Weights of a small GPT-style language model, trained from scratch on English Wikipedia: 287M tokens.
Each number is 128 + 32 x the weight over its row's rms, rounded and kept within 0 to 255. Layers, rows and columns count from 0. The size above them is the row's rms in percent of the matrix's.

# layer 4 MLP down (transposed), 1152x320, rms 0.0627, rows 1006-1048, columns 160-239
size [ 99 106 101 107 100  93  97  97  98 105 102 100 111  99 108 100 105  95  85 100  92  98  93 106  86  98 100  98  98 104 105  97  94  90 105  94  91  79 107 102  99  96 102]
[[114 105 140 144 126 113 114 146 146 130 117 171  55  89  93 127 161 185  72 119 155  60 145 130 146 105 121 138  89 136 153 199  94 156  40 159 190 140 107 113 152 108 105 139 156 115 107 149 127 115 104  65 154 123 167 140 146 120 168 179 136 136 121 153 141 125 143 119 121 119  80  95 138 122 104 114 106 148 197 121]
 [114 116  73 248  92  98 103  94 140 106 132 119 128 181  77 202 114 180 134 118  88 116 134  59 113 181 141 128 153 105 170 142  84 146 108  93 171  94 203 109 114 136 124 130 177 110 145 147 126 146 155 149 118 156 146 202  91 135 149 144 127 167 187 142 112 149 128 150  88 130 151 109  96  76 132 147 123 119 141 129]
 [140 146 155 143  92 126 159 138 146 131 185 113  81 121 107 106 119 113 115 187  79 193  54 175  12 131 141 171 128 181 113 137 136  98 188 105 140 110  93 138 157 117 129 174 111 105 187 119 185 132 135 149 126 105 159 149 120  96 113 120 143 136 100 139 119 133 107 134 127 118 126 143 180 182 191 137 107  83 115  65]
 [134  94 161 155 178  92  91 135 156  61 149 115 108 170 140  82 160  86 128 139 117 165 142 122 152 172 140 105  62 101  26 145 109 181 108  95 150 175 129 121 118 123  87  72 135 134 159 142 131 108 133 131 151 142 201 185 118 120  94 137 160 130 100  97 148 139 168 112 162 126 152 115 156  89 121 155  95 116 170  73]
 [105 126 111 129 130 102 143 109 103 134 160 182 105  37 125 133 169 118  77 112 179 151  93 107 124  98 114 121 100  86 121 112 148  84  94 158 112 132 157  88 166 163 167 113 156 120  35 134  83 118 132 111 146  76 161 104 127  98 149 127 148 211  68 151 169 114  76 109 136  77 137 126 164 103  88 114 133  76  76 119]
 [ 75 121  76 145 115 117 151  92 153  99 166 117 112 169  90 112 134 163 139 114 134 159  93  83 166 102 109 221 141 144  94 151 115 177 145 116 119 154 165 145 110 168  94 102 112 112 146 107 154  89  64 154 110 178 144 112 138  81 156 112  99  52 111 126 136 107 181 183  95 115 155  94  61 108 152  87 154  88 110 116]
 [ 92 157 133  92 161  94  89 142 122  75 191 135 145  90 109 107 154 124 134 154 127 128 164  79 150 135 133 171 110 172 121 134 138  96 118 120 136 104 105  98 161 132 114 119 106 156  51 124 127 159  92 169 139 100 161  83 120 125  79 181 134 120 174  40 154 117 132 131 141 164 128  96 159 142 173 113 121 111 151 147]
 [140  82 138 119 143  93  78 138 108 165  96 126 154  66 121 113 133 183 161 172 157 168  92 150  87 157  87  37 148  87 126 124 119 148  93 118  91 144 104 138 217  92 156  90 126 114 126 103 132 126  92 138 192 122 114 114 158 172 129 146 162 134 136 144 140 116 113  78 173 135 119 157 136 132 137  95 178  96 132 184]
 [117 155  65 150  65 156 144 145 116 130 137 145 119 173 157 128 187 162 140 150  84 118  78  86 149 162  98 143 108 106 161 117 150 144 112  94  61  86  86 148 132 122  96 158 112 123 125 153 110 162 123 106 164 123 134 166 111 118 118 132 135 117 144  84 183 133 135  98  90 123 133  96 144 139 135 180 112 142 170 143]
 [111 108  93 102 144 152 127 108 152 120 138 108 126 106 149 132 108  85 128 100 113 121 122 107 159  92 121 142  79 128 139 175  87 145 133 176 157 134 103  86 137  59  81 222 198 197 106 125  92 141 106 119 160 121 108 154 113 100 135 126 143 136  85 107 140 132 105 154 115  64  77  96 117  93  92  89  99  94 113  99]
 [ 80 134 170  98 156 149 146  75 116 138 217 190 124  72 112 141 146  93 101  97 166 167 184  75  85 144 105  65 137 172 152 164 187 173 159 129 144 163 127 143  96 159 140 101 145 126 136 115 157  47 168 139 154  75 125 121 131 129  94 146  71 191 162 168 176 180 125 115 161  98 137 151 131 143 103  42  89 128 127 104]
 [ 97  92 152 109 138 128 153 158 140 142 158 215 179 121  94 156 132 202 173 148 110 155 107 192 128  98 152 148 125 120 106 167 118 125  99 130 125 154 139 132  75 178 147  89 117 140 102  96 111  97 110 142  82 150 148 127 121 131 193 121 103 134 171  96 111  95 198 198 122 163 146 146 101  94  84  89  33 162 141 101]
 [ 92 158 132 109 100 134 214 121  86 143 160 202 105  91 121  18 135 142 150  95  74 107 130 159  67 148 139 151 134 182  70 150 165 111 164 120 170 158 158 101 129  66 126  97 119 134 176 153 103 165 109 149 142 192 135 110 197 103  96 179 104 154 111 118 124 172 131  98 198 144 139 159 142 122 104 167 128 128  38 111]
 [ 94 115 210 122 144  65 135 132 146 143 130 149 165 158 141  98 126 131 115  77 168 116  84 113 158  95 156 125 103 123 136 169  94 100 198 118 171 181  99  87 104 149 141 140 106  95 145 123 177 183 131  94  99 105 157 126  98 145 126 103 156  79 124 153 180 181 147 154 104 115 175 138 145  87  64 109 147 152  86 157]
 [171 133 163 206 152 115 101 129 131 122  68 127 157 129 130 146  81 172 105 113  79 115 108 155  54 117 113 138 131 116  74 149 120 210 158 102 167 114 103  55 140 117 164  73 123 125 170 157 118 143 132 152 158 142 174 168 142 116 140 103 154 103  95  98 136  97 135 120  89 177 160  94 207 142 129  53 157 145 117 124]
 [107  66 128  58 168  95 127 100 108 109  80 115  79 184 144 110 127 162 130 125 167 145 126 113 163 109 153 125  98 131 157 140 134 145 123 155  84 155 120 128 134 130 125 151 135 131 119 118 149 144 115  87 113 141  90 167 109 177 138 147 163 167 176 122  97 132  93 175 135 130 124  22 190  77 114 119 235 142  97 156]
 [155 143 136 157 129  75  97 128 151 113 140 158 110  89 127 130 123 133 154 160 111  63 108  89 141 155 152 107 137 183 136 133 117 153 137 128 153  70 157 154 114  89 112  85 119 135  78 134 149 152 143  67  98 156  96  59 139 110  51  84 163  96  96 111  59 122  40 121 160 186  93 133 130 105 121 111 108 205 115 149]
 [117  84 148 113 123 138 137  56 110  67 159 196  76 133  89 166 173 131 143 146 114 111 177 150 116 169 172 166 109 141 104 116 138 187 108  99 113 151 137  93 169 113  98 177 151 138 141 131 136 110 155 125 122 110  76  93 142 182 131 144  99 205  68  71  93  69 166 141 126 131 149  98 133 106  81 108 168  63 126 138]
 [131 145  79 135 150 136 168 140 127 113 151 128 189 110  85 135  42 178 148  95 145  91 125 101 156 149 155 159  80 132 117 111 116  82 165 142 174 115 219 183 183 147 110 105 129 143 117 137  76 177 149  87 174 144  61 105 132  91 107 118 147 115 107 161 153 131 133 126 120 117 104 142 106 126 163 135 126 169 133 125]
 [124 140 111 151 153  79 166 138 123  98 131 218  78 190  74 144 144 111 121 142 142  99 184 178  98 113  93 113  98 111 167 165 131 126  97 167  64 146 101  78 177  95 164 155 139 100 153 161 140 133 127 160 152 138 115 121 122 164 103 109 145 115 143 120 121 118  99  96 150 161 120 117 171  30 165 131 105 140 141 141]
 [ 80 112 169 173 118 166  77 153 145 152 126 154 102 134 125  78 113 102  86 112 122 146 132 108 119  75 135  88 139 133  86  84 148  95 162 195  79 161  57 222 157  99 174 138  99 142 142 103 134 133 176 170 156 122 146 109  82 104 168 141 129 145 156 126 108  28 150 150 134  86 114 137 103  99  81  80 142 164  90  76]
 [ 79 129 122 110 145 116 111 146 162 133 159 142 154 120 128 125  72  95 124 113  71 129 152  75 184 154 124 119 150 126 165 115 110 206 115 121  97 126 105 133 132 149 113  95 152 158 167  83  76 182 134 168 110 108 145 117 154 138  79 109 137 138  83 137 203 156 116 120 154 141 127 107 136 114 119 130 154 135 108 111]
 [ 78 155 177 121 109 167  67 127 151 120 140 147 133 144 146  95 178 167 124 142 129 119 146 156  96  71 130 140 143 126  76 144  88 149 198 163 132 122 151  61 145  87 156 125  89 114 151 108 110 152  80 119 146 143 130 146 138 129 154 206 159  78 156 142 102 107 113  90 169  52  86 113 167 159 147 186 119 136 176 116]
 [145 132 126 150  79 118 125 149 160 202 130 148 123  96 110 153 144 127 137 116 153 119  72 187 148 160 121 130 135 194 164 146  95 142  94 171 180 112 141 136 149 112  42  72 182 159  39 134  94  89 111 111 156 142  90 119 131 140 119 145 103  83 141 156 126 183 152 124  94 100 216 165 133  69 133 169  89  93  96 119]
 [174 185  78 162 149 111 110 119 149 116 129 153 131  89 108 121 171  70 111 114 163 168 132 147  69 167 137 139 105 124 104 119 115 124 103  63  94 128 119 159 160  84  84 111 126 106 171 189 136  93 137 155 123 104 101 162 125  71 176 116  69 169  31 166 103 106 106 158 118 170 146 194 143 138  94 117 120 159 108 161]
 [134 167 134  79 114 100 144 175 127 132  99  79 106 157 129  96  71 166 168 134  88 132  91 160 123  83 130 154 148 109 108 130 129  85 130  64  83  95 148 141  91 209 108  80  87 142 136 111 102 119 110 114  55 108 154 111 142 123 178 125 156 169 110 139 127 153 139 112 169 169 162 144 121 164 180 121  99  53 171 161]
 [134 101 147  72 204 163 129 145  94 127 160 114  85 123 156 145  89 131 119 121 157 157 130 163 193  96 202  86 170 135 182 123 113 100 109 148 237 163 115  47 141 167 161  88 109 148 122  54  70 138 155 153 163 118 142 123  96 151  99  47 157 138 136 112 102 162  89 133 179 114 146 141 116 118 172 152  98 119  54 202]
 [151 165  86  68 169  83 104  93 161 124 191  94 130 128 145 112 126  98 146 123 112 145 179 101 175 191 100 108 139 110 169 107 170 170 175 198 121 131  90 176  97  66 156 105 134 147 112 167 133 167 128 143 112 118 184 120  67 121  59 100  91  44 134  90 136 122 134 138 103 130  75 142 109 133 162 115 100 179 144 129]
 [ 85  89  87 166 177 188 103  91 215  63  96 115  60 166 178 104 168 150 124 104 152 179 144 125 144  71  60  98 113  61  69 141 131  56  90 154  89 116 100 193  94  98 110 135 135 106  84 154 183 164 158 140 170  93 167 110 144  98  70  84 172  83 149 114 125 160 130  84 165 119 126  88 223  86 115  56 130  97 176 156]
 [156 176  68  92 112 107 188 144 142 107 163 159 133  95  80 119 120 119 100 100 136 150 125  53 151 171 117 139  76 119  62 121 121 112 145 156 139  93 148 142 142 136 112 163 171  82 182 129  92 162 130 135 129 125 123  97 149 105 117 158 127 110 114 165 142 149 158 162  99 176  98 113 123 169  88  90 112 108 152 109]
 [117 125 148 101 139 120 135 125 101 163  79 118 135 139 140 120 163 183 175 135 149 128 135  96 141  40  93 152  61 166  68 145 120  56 157  96 121 113 117 106 106 179 135  96 169 126 159 149 130 128 120 168 158 140  84  98 125 147 168 150 108 138 117 155 124 118 145  88 177  64 197 145 108 154 161 129 101 114 143 121]
 [114 121 162 107 116 171  36 141 105  74 150 101 148 123 177 144 163 105 119 142  95 111 144  70  99 112 118 202 114 143 145 118 149 148 160 164  70 112  77 113 118 140 135  96 131 183 138 114 150  94 103 120 136 112 135 144 180 135 141 151 102 113 172 185 186 171 126 122 168 186 137 131 107 126 128 138  56 158 161  81]
 [142 142 113 110 104 113 148  98 122 206  95 101 156 142 101 106  87 135 120  99 123 152  79 175  97  55  99  99  99  92  64 117 122 126 138 139 138 118 129 138  98 137 107 150 147 151 164 100  61 124 138 111 141 129 161 125 168 158  71  77 106 161 109  95 145  97 161 107 174 146 160 147 175 170 133 110 138 109 178 175]
 [ 87  94 151 117 100 128 176  96  69  96 103  86 117 128  95 125 133  66 127 119 110  60 156  92 103 126 103  87 101 163  80 108 151 155 146 161 134 194  99  94 153 121 123 117  86 104 166  90 138 149 120 118  73 132 125  67 113 135 169 134 155 123 109 137 140 116 140 102  92 120  87 129 111 164  86 158 176 104 134  67]
 [129 174 149 188 179 120 137  81 156 123 143 130 149  87  92 209  86 177 120 159  71  84 140  71 116 184 126  97 170 130  99  90  82 118 100 104 130 118 140 128 150 176 141  73 111 107 121 171  91 179 116  96 178 144  90  85 157 120 193 118 118 133 113 142 145 159 190 121  77 125  92 162  84 164 109  86 131 109  85 149]
 [188 153 121 116 105 116 146 148  90 104 175 114  54  85 137 136 163 159 165  54 166 157  82 105 154 153 145  84 128 121 116 140 150 120 134  61 134 123 138 139  94 180 132 165 117 125 137 109 142 112 145  89 148 158  78 118 151 149 129 147 134  75 180  82 157 106 127 185 117 186 166  94 120  63 135  99  63 172 155 159]
 [137  64 146 120 111  83  59 131 149 167  91 137 158 152 119 149 115 149 105 181 123 132 160 147 113 131 171 133 160 136 117 113 158 127 122 104 117 122 112 139  87  98 162 159 112 104 146 116 134 190 126 206 119  89 120 116 152 114 221  93 120 119 155 101 102 135 134 185 100 134 115 144 138 131 132 112 135 148  60 160]
 [138  85 177  79 102 114 109 119  80 122  70 105 149 116 159 101 128  97  84 107 171  79 143 122 120 145 147  99 163 173  84  85 136  98 112 116 135 158 101 158 118 138 135 160  79 152 139 113 137 170 111 151  89  91  85 114 134 123 144 153  76 109 154 206 169 112 180 107  85 155  99 129 126 166 117 141 155 141 163 127]
 [115 124 129 106 135 101 111  98 184 128  83 153 140 144 164 118 131 112 114  93 169 169 155 137 133  91 116 105 129 136 189 135 170 110  91  99 203 129 105 131 130 111 134 153 155 143 109  97 125 132 120 177 121 110 137 100  90 185 170  96 134 149 100 158 137 118 132 127 125 100 126 123 106 133 113 106 203 138 134 117]
 [126  93 176 155  79 117  73 115 109 188 140 135  99 149 143 160 160 120 136 160 166 134 197 103 149 130 112 107 114 122 116 144 123 113 167 142  94 104 100 206 142 149 161 136 110 212 131 170  58 117 115 104 151 166 123 148 150  79 135 115 141 128 127 141 112 157  88 133  63 158 127 139 122 136 204 131  88 139 129  99]
 [104 108 113 111 125 185 127 177 107 102 166  47 119  97 165 193 102 104 163 136 140 104  90 150 131 110 149 169 135 138  71 144  35 169 118 133 123  60 119 173 160 112 150 151  80 146  75 147  81 180 134 120 170 137 107 115 121 184 111  96 156 178 116 130  94 103 152 142 124 120 152 142 158 126 108 150 120  77 127 140]
 [117 125 134 161 143 101 101 137 145 114 109 121 167 176 139 116 128 179  74 136 160 104 121 164 127 102 141 101  71 141 100  80 108  93 211  90 149 135  91  80 138 134 143 108  88  51 105 123 100 169 101 110 147 119 163 136 130 156 106  84 132 138 131  54  55 154 109 113 160  77 117  74 163 134 145 131 134  76 110  70]
 [134 179 131  75 164 111 190 108  90 109  80  83  40 123 134 135 147 100 165 119 139 145 150 160 122 188 154 156 152  87 144 160 106 109 133 200 149 140 172  73 109  92  93  80 154  94 137 127 152 130 116 110 154 141 155 170 145 125 114 182  99 108  99 144 149 195 139 125 195 112 129 156 153  97 117  60 138  88 162 138]]
# layer 4 MLP up, 1152x320, rms 0.0901, rows 1007-1048, columns 160-239
size [106 103 116  99  94  97  97 103  96 105 101 103 100 102 101 109  94  83  95  96  96  99 104  88  99  94 100  98 101 108 104  88  97 109  91 100  83 110  94 102  97 102]
[[117 119 167 116 183 104 138 139  91  87 103  88 146 109 145 109 110 125 141  75 106 157 148 156 125 111 152 139  55 142 116  78 119 139  92  95  60 142  75 181 176  98  72 139 133 115 157 140 191  77 137 110 107 140  51 163 150 139 143  94 164 148 100 111 149 190  63 111 102 167 143 177 134  97 127 105 124 166 129 159]
 [ 78 110  84 168 169 111 125  94 141 123 176 187 189 146 140 176  91 110 195 147 154 106 116  93 175 159 141  50 142 119 152 109 141 163 162 180 120 137 128 131 100 166 135 127  55 137  72 135 106 135  86 146  94  99 148 132 104 180 157 169 110 183 139 158 114 138 149 146 116 169 150 168 145 124  78 161 139  86 128 127]
 [125 114  88 149 119 103  76 122 111 128 166 164 180 100 146 102  97  73 101  89  98 117 129 102  92  90 153 146 161 158 134 120  86 143  76  89 160 150 101 146 137 132 156 104 138 136 123  66 129  99 149 171  92 141 128 145 139 145  89 114 130  74 182 115 144 122  83  94 165  52 179 206 124  82  95 116 120 138  97 159]
 [140  74 109 155 109 123 113 169 155  85 162 106  95 146 161 159 111  81 127 156 112 136 115 116 127 146 136 154  88 178 188 134 162 157 139 137 126 164 122 165 158  87 171 179  90 122 121 120 156 101 132 170 135 177 164 114  85 132  80 162 146 101 104  54 112 153 171 163 111 107 133 197 140  65 146 175 207 139 107 116]
 [143 145 184 121 101 116 126 167 125  83 131  79 113 159  59 132 151 131 120 138 109  92 111 106 116 168 159  89 150 138 114 111 151 142 103 150 174 121 121 155 113 114 168 119  99 117 116 136 128 131 160 103 192 117  92 112 120 168 121 122  98 136 100  57 157 148 132 103 143 164 138 153 144 100 134 118 100 140 195  67]
 [156 105 161 113  75 161 167 131  97 171 131 169 127 133 153 106 177 125  90 103 124 167 105 165  40  98 111 114 109 127 142 151 162 118 182 136  75 139 154 130  70 100 142  95 138 101 141 187 144 160  92 114 113  99 111 185 144 141 184 100 165 116 116 152 134 101 122  74 120  98  70 136 130  79 121  85 111  94 111 108]
 [190 132 112  96 168 216 107 129 135 132 144 104 127 153 152 164 111  82  58 115  83  81 148 111 138  93 150 148 146 136 166 161 115 133 116 162 134 200 135 144  69 101  88 193 147 131 156 129 118 136 101 155  97 115 152  87 131  65 153 105 166 148 139 122 163 148 168 205  75 136  71 142 180 142  37 169 112 149  93 129]
 [128 130 123 106 167 188 142 168 150 136 176  80  94 148 115  95 158  92 128  82 124  85 149 125 118 153 141 137 171 116 159 138 122 150  78 141 135 193 102 118 133 105 150 108 123 145 104 122 135  88 143 148  55 157 172  83  97 126  98 113 116 191 104  89 161 163 145 176 179 163 105 209 103 104 107 142 157 113  94  65]
 [172 130 109 158 128 178  92  69 112 149  85 174 166 146 115  91  95 149 123 109 116 121 119 105 127  98 146  51  73 174 119 113  98  78  76 129 134 137  49 172 152  98 113  79  51 113 113 189 116 107 120 127 141 110 118  87 119 129  94  94 138 144 103 139 125 129  63  99  95 157 155 123 145  74  74 149 171 198 126  73]
 [143 133 111 144 181  78 154 182 151  93  43 119  83 130  82 100 112 160 138  93 110 103 125 165 133 192 120 147 144  89  80  84  86 184 118  57 130  87  99 106 108 156 148  95 176 131 154 108 155  77  84 100 125 165 198  95  91  86 151 130 169 148 176  86 103 164  84 178  88 121 128  95 130 153 149 162 133 173 107 150]
 [137 141 119 190 129 111 104 120  85 205 163 148 145 128 140  50 144 155  72 103  93 129  95  66  82  96 132 170 146 156 110 138 115 115 141 143 137 134 162 153 180  52  96 155 108 140 156 186 153 133 142 125 181 118 126 155  87 139 117 170  50 164 126 128 138 143 165 120 188  99 114 163  98  70 160 157 220 115 133 122]
 [121 113 167 183 116 113 133 181 124 156  80 202 119 137 161 144  90  61  83 131 127 121  42 105 169 124 118 116 110 126 183  88 153 183 145 131 153 114 147 151 142 147 102 120  93 134  89 147 144  85 123  75 138  87 136 182 150  99 118  88 139 128 117 113 109  72 130 114 115 119 104 159  82  95  87 180 134 112 163 155]
 [201 145  70 129 167 122 174 142  67  80 115 149 116  76 101 182 133  64 120 114  55  71  92 101 125 111  85 144 181 130 174 134 159 132 115 138 114 157 131  99 114  96  83 130 148 132 100 130 127 135 124 134 110 188 119 116 126 123  99 123 109 172 103 147 124 136 151  60 176 189  74 101 118 113  93 126 104 144  97 125]
 [144  38 123 115  69  88 152  98  96 122 184 115 142 133 156 120 108 101 103 130 128 128 120 104 121 134 149 147 139 129 123 145 144 151  98 107 109 124  99 192 165 106 119 160 112  95 126 157 124 112 155 118 144 129 139 117 151  78  89  85 163 210  75 128 129 154  97  77 100  93  80 114  91 140 118 122 113  69  86  96]
 [ 80 154 110 191 116 140 106 140 145 100 143 200 123 120  82 134 138 105 123 152 106 110 125 155 141  98 109 101  97  97 131 159 162 160 123  83 115 161 107 123 171 206 179 113 131 122 180 143 129  99  88 190 114 165 134  92 168 110  69 125  89 129 143 135 169  88  62 102 130 163 154 182 105 194  78 189  85 147 155 130]
 [170 113 142  61 132 184 148 107  83 119 112  98  76 128 159 142  86 142 145 100  65 158  86  91 131 142 149 168  88 160  72  84 129 130 140  52 124 184 104 119 162 156 146 127 120 152 124  75 139 119  69 159 111 151 161 135 150 129  99 107 152 134 142  76 173 137 163 134 125 117 166  86  95 135 132 127 128 137 158 110]
 [141 152 136 149 119  92 176 121 145 125 100  60  94 134 167 135  89 113 144 133 136 133 158 141 177 175  87 180 120 121 126 123  91 119 165 103 121  99 125 118  86 140 207 104 156 149 194  55  98  84 158  81 148 142 148  95 154  71 147 138 158 113 185 122 177 177 105  79 111 152 135 110 130 126 160 144 106 162 169 143]
 [124  77 147 170  69 200 108 103 108 103 161  75  84 132 100  87 179 128  64 180 131 152  81 173 115 106  60  90 111 122 111  71 112 205 150 147  84 127 117  86 137 150 154 127 151  73 171 168 120 117 102 154  99 117 160 119 130 157 133 133 148  76 149 129 180 139  58  88  59 178 105 134 122  98 110 135 122 115 131  75]
 [128  98 128  73  85 134  85 125 179 150 150 131  96 114 128 104 154  98 136 104 107 159  77 122 152 148 120  82 105  76 106 103  94 107 167  65 152 171 196 137  64 105  78 159 106 123 122 158 116 137 145 110 120 135 153 131 111 101 140 120 184  99 127 153 196  98 154 148  86 117 112 147 114 114 145 168  99 115 131 140]
 [184 136 186 174 145 164 114 178 110 194 173 171  85 120 165 105 129  84 150 127  92 129 144 107 140 168 134 104 134 187 177 167 116 146 116 108  68 132 161 102 150 129  88 115 137 144 110 177 121  80 170  79 135  95 153 168 143 147  90 140 148 129  97  94 111 108 112 101 137 141 151 152 123 136 128 143 137 172 141 109]
 [159  97 147 211 165 147  85 156 112 163 179 141  83 124 135 105 148 111  85 114 116  83 141 148 164 151  93 194 151 190 103 167 141 155 129 132 103 167  70 193 163 115 180 150 111 166 119 146 148 128  84 182 162 141 137 104 121 131  94  57 128 122 108 119 139 142  87 160 124 138 161 157 134  78  92 147  91 154 151  74]
 [206 137 118 167  70 176 148 165  93 165 141 155 155 120 101 124 112 157  75 117  80 113 118  70 142 178 131 110 177 167 169  83 132 128 105  87 189 151 135 146 130 119 110 138 178 144 148 101 126  77 126 151 119 126 130 139 157  77 124  98 179 201 110 127 167 161 128 153 174 181 154 101 106  93 114 145 149 162  86 133]
 [120 113 125 138 122 136  77 135 110  64 105 152 110 147 163  95 103 122 126  90 120  75 198 114 131  93 153  50  77 111 150 142 146 155 170 142  55 217 133 126 147 124 145 167  56  59 164 126 164 151 111 128 112 158 178 118 139 143 166 130 152 121 133  96  68 139 112 138 130 113 125 130 104 107 164 171 101 125 162 152]
 [ 92 129  95 122 179 139 126 114  94 175  81  94  86 119 153 152  98 155 157 128  71  96 144 127 119 133 170  75 198 138 135 146 135 136 106 174 123 139 128  94 129  73 119  92 146 157  74  74 182 149 138 184 158 199 175 121 167 177  90 168 117 119 160  95 132  91 148 155  98 148 218 133 125 139 120 178 103  98 146 106]
 [113 131  94 134 173 106 180 134 113 105 175 156 147 129 113 136 103 149 153 130  98 132 142 120 116 115 105  82  80 174 147 140  95 171 149 141 120 150 135 149 177 119 129 226 126 139 110 159 142 115 138 144 163 106 128 135 147 152  72 193  94 172 137 125 101  80 115  88 109 112 169 103 145 105 164  81 146 183 122 143]
 [149 143 168 122 148 152  55  78  94 211 121 115 121 167  94 151 153 151 156 112 122 120  97 167 119 163 157 117 119 146 123 129 137 154 128  98 140 144 157 147 132 139 165 131 105 126 142 123 130 147  87 143 202 109  91 128 163 117 148 145 120 128 160 159 114  61 141 153  96 122 120 180 133 167 166 124 189 133 147  56]
 [ 65  75  87 122  72 116 145 155 153 113  92 149 125 133  85 117 141 140 105 128  90 192  96 164 134  97 174 173 134 162 152 173 144 127  96 115 108  94 123 119 165 106 145 135 147 169 105  64 123 123 115 152 132 184  83 140  90  96 187 120 141 107 149 166  93 123 113  51 176 119 144 132 132 185 170 123 140 137  85 158]
 [121 133 191 159  82 100  97 165 146 168 188 127 146 134 151  82  72 137 125 125 125 118 133 107 108 173 165 147 142 181 217 110  91  93 190 138 119 122 131  82 186 145 106 143 119 106 175 172 133  38 168 105 162  86  75 114 117 154 153 118 126 131  93 133  95  81  91 121 162 120  57 113 107 139 148 123 110 134 127 169]
 [119 115 110 156 148 110  83 155 110 130 152 105 114 152 187  88 104 134 150 161 131 128 107 101  86 112  98 150 144 120 131 102 154 173 108 128 141 166 119 135 127  95 157 162  66 124  92 118 191 104 138  69  79 123 155 132  11 157  95 134 219 144 134 126 155  94 143 124 102 152 130 191 133 116 113 143 132 114 120 133]
 [ 68 129 107 149 147 141  82 124 155 120  67 131  56 138  81 101 103  67 151 111 135 153  83 136  78 115 127 138 127  90 161 123 159 138 134  62 149 144 125 129 108 139 187 130 156 122 137 140 144 119 156  55 138 138 101 161 115 109 118 178 156 104 148  88 187  99  64 139  89 147 109 177 169 120 127 151 116 135 148 101]
 [128 103 190 106 152 168 131 176  95 140  77 148 125  71  98  44  54 129 169 136 108 132 143  72 185  95 141 111 141 118  94 123 158 134 106 159 145  72 123  75 103 133 107 119  99 144 163  89 146 128  71 156 121 169 138 100 176 117 126 128 107 111  80 118  78 145 171 115 139 166 165 140 142  74 110 198 119 106 131  89]
 [134 153 119 149 124 154 114 164 172 166 126 152  97 120 154 120  81 153 135 134  90 121 124 124  95 151 178 153 167 129 116 167 144 154 161  65 167 142 118 122 155 120 145 156  59 114 129 100 156 143  99 137 137  51 160 156 119  91 119 167 113 126 187 100 133 178 132 138  95 126 127 157 120 129 106  97 141 111 135 121]
 [164 177 152 156 222 106  33 108 111 125 103 161  75 155 135 125 113 131  81 131 142 139 127 122 213 181 199 155 125 132 161 137 159 130 151  98 140 109  69 135 151 108  98 157 143 155 115  93 109  91 148 158 153 138 144 160 172 165  53 150 103 111 127  72 124 121 110 139 189 100  88 130 156 127 159 158 152 131 145  85]
 [152 135 136 109 155 191 133 159  73 118 163 143 170 153 127  91  97  72  56  94  72 171  90 116 128 107  77 114 126 155 184 128 123 171 134 110 140 149 142 129  73 171 124 158 133 107 182 100  97  42 161 165  89 121 160 133  50 104 100 105 137 150 164 103 146 108 113 193 103 105 159 181 196 139 121 145 102 120 130  85]
 [112  88 146  73 114 141 159  95 119 148  86 106 164 159  96  84 128  56 121 194 113 183 125 151 109 148 157 160 137 140 107 143 132 170 153 176 139 126 133 165 123 134 151 131 111 202 111  81 140 161 155 109 128 120 114 154  46 101 126 112 133 186 127 153 123 108  82  72 119 121 107 138 140 155 127  66  99  81 142 110]
 [153 102 140 141 139 140 179 157  60 135 162 112 133 109 176 121 127 105 107 141 109  67 130  62 163 105 128 137 111  81 167 115 135 105 113 124 110 168 172 136 134 172 129 145 168 194 122 100 120   8 106 129  99 172 159 144  30 110 114 117 158 108 141 151  87 142 163  85  91 105 115 193 191  81  79 117 142 130 152 106]
 [149 110 100 143 125 103 175 124 175  98 186 127 125 122  80 156 156 130 138 145 134 154 161 159 111 146 144 131 198 118 138 218 145 120 136 124 148 103 152  92 187 135 136 118 124 133 114 135 109 122 133 111 109 111 175 120  74  69 134 127  87 132  59  93 108 143 106 102 127  79 146  98 149  78 105 109 142 117  54 150]
 [145 125  99 123 135 195 120 160  80 115 190 153  66 135 162 166 183 117 179 144 139 114 157 134 132  88 106 159  97 133 119 134 137 165  78 105  71 125 131 189 135 156  66 140 153 134 127 184 139 115 112 111 192  77 144 127 132 127 158 215 112 146 158 127 203 115 145 156 133 172 120 170 126 126 137 110  91 127  79  62]
 [122 132 127 122 201 170 136 153 102 128 112 159 183 137 116   0 134 119 113 111  95 120  36 118  90  90 141 139 128  91 140 168  85 137  89 168 183  99 180 168 128  70 105 168 133 147 157 167 177 126 157 132 135 139  75 182 131 161 159 141 108 205 153 115 187 103 171 165 140 103  92 112  99 117 101 147 167 141 152 143]
 [148 110 158  92 138 118 131 184  93 181 114 129 166 154  83 124 112 155 153 180 133 114 168 161  93  66 172 171  94 116 125 172 150 147 121 143 160 161 112 115  91 140 118 131 132 105  97 137 185 127 109 153 133  73 129 149 150 104 129 117 133 116 178 132  90 127 142 114  82 163 115 131 150 192 108 123 119  92  85 119]
 [152 127 115 109 186 137 103 140 132 154 112 153 124 133  89  86 113 144 170 128 121  82 118 121 116 116  98  94 116  96 140 108 130 129 125 130  46 129 127  65 119 178 155  87 112 147  91 129 187 108  83 127 122 118 130 119 123 201 118 175 178 124 183 107 112 153  99 101 142 146 127 151 151  49 137 109 138  77  85  88]
 [165 119  86 170 198 146  61 146 181 107 132 157 156 141  90 128 101 130 163 130 128 139 134 113 108 130  75  97 120 133 118 141 149 160 107  93 120 153 106 151 129 181 149 147 168 162 147  64 134  44 106 166  75 110  93 109 160 161  96  62 150 209 124 149  95  90 113 132 111 116 167  91 144 151 142 164 119 109 163 125]]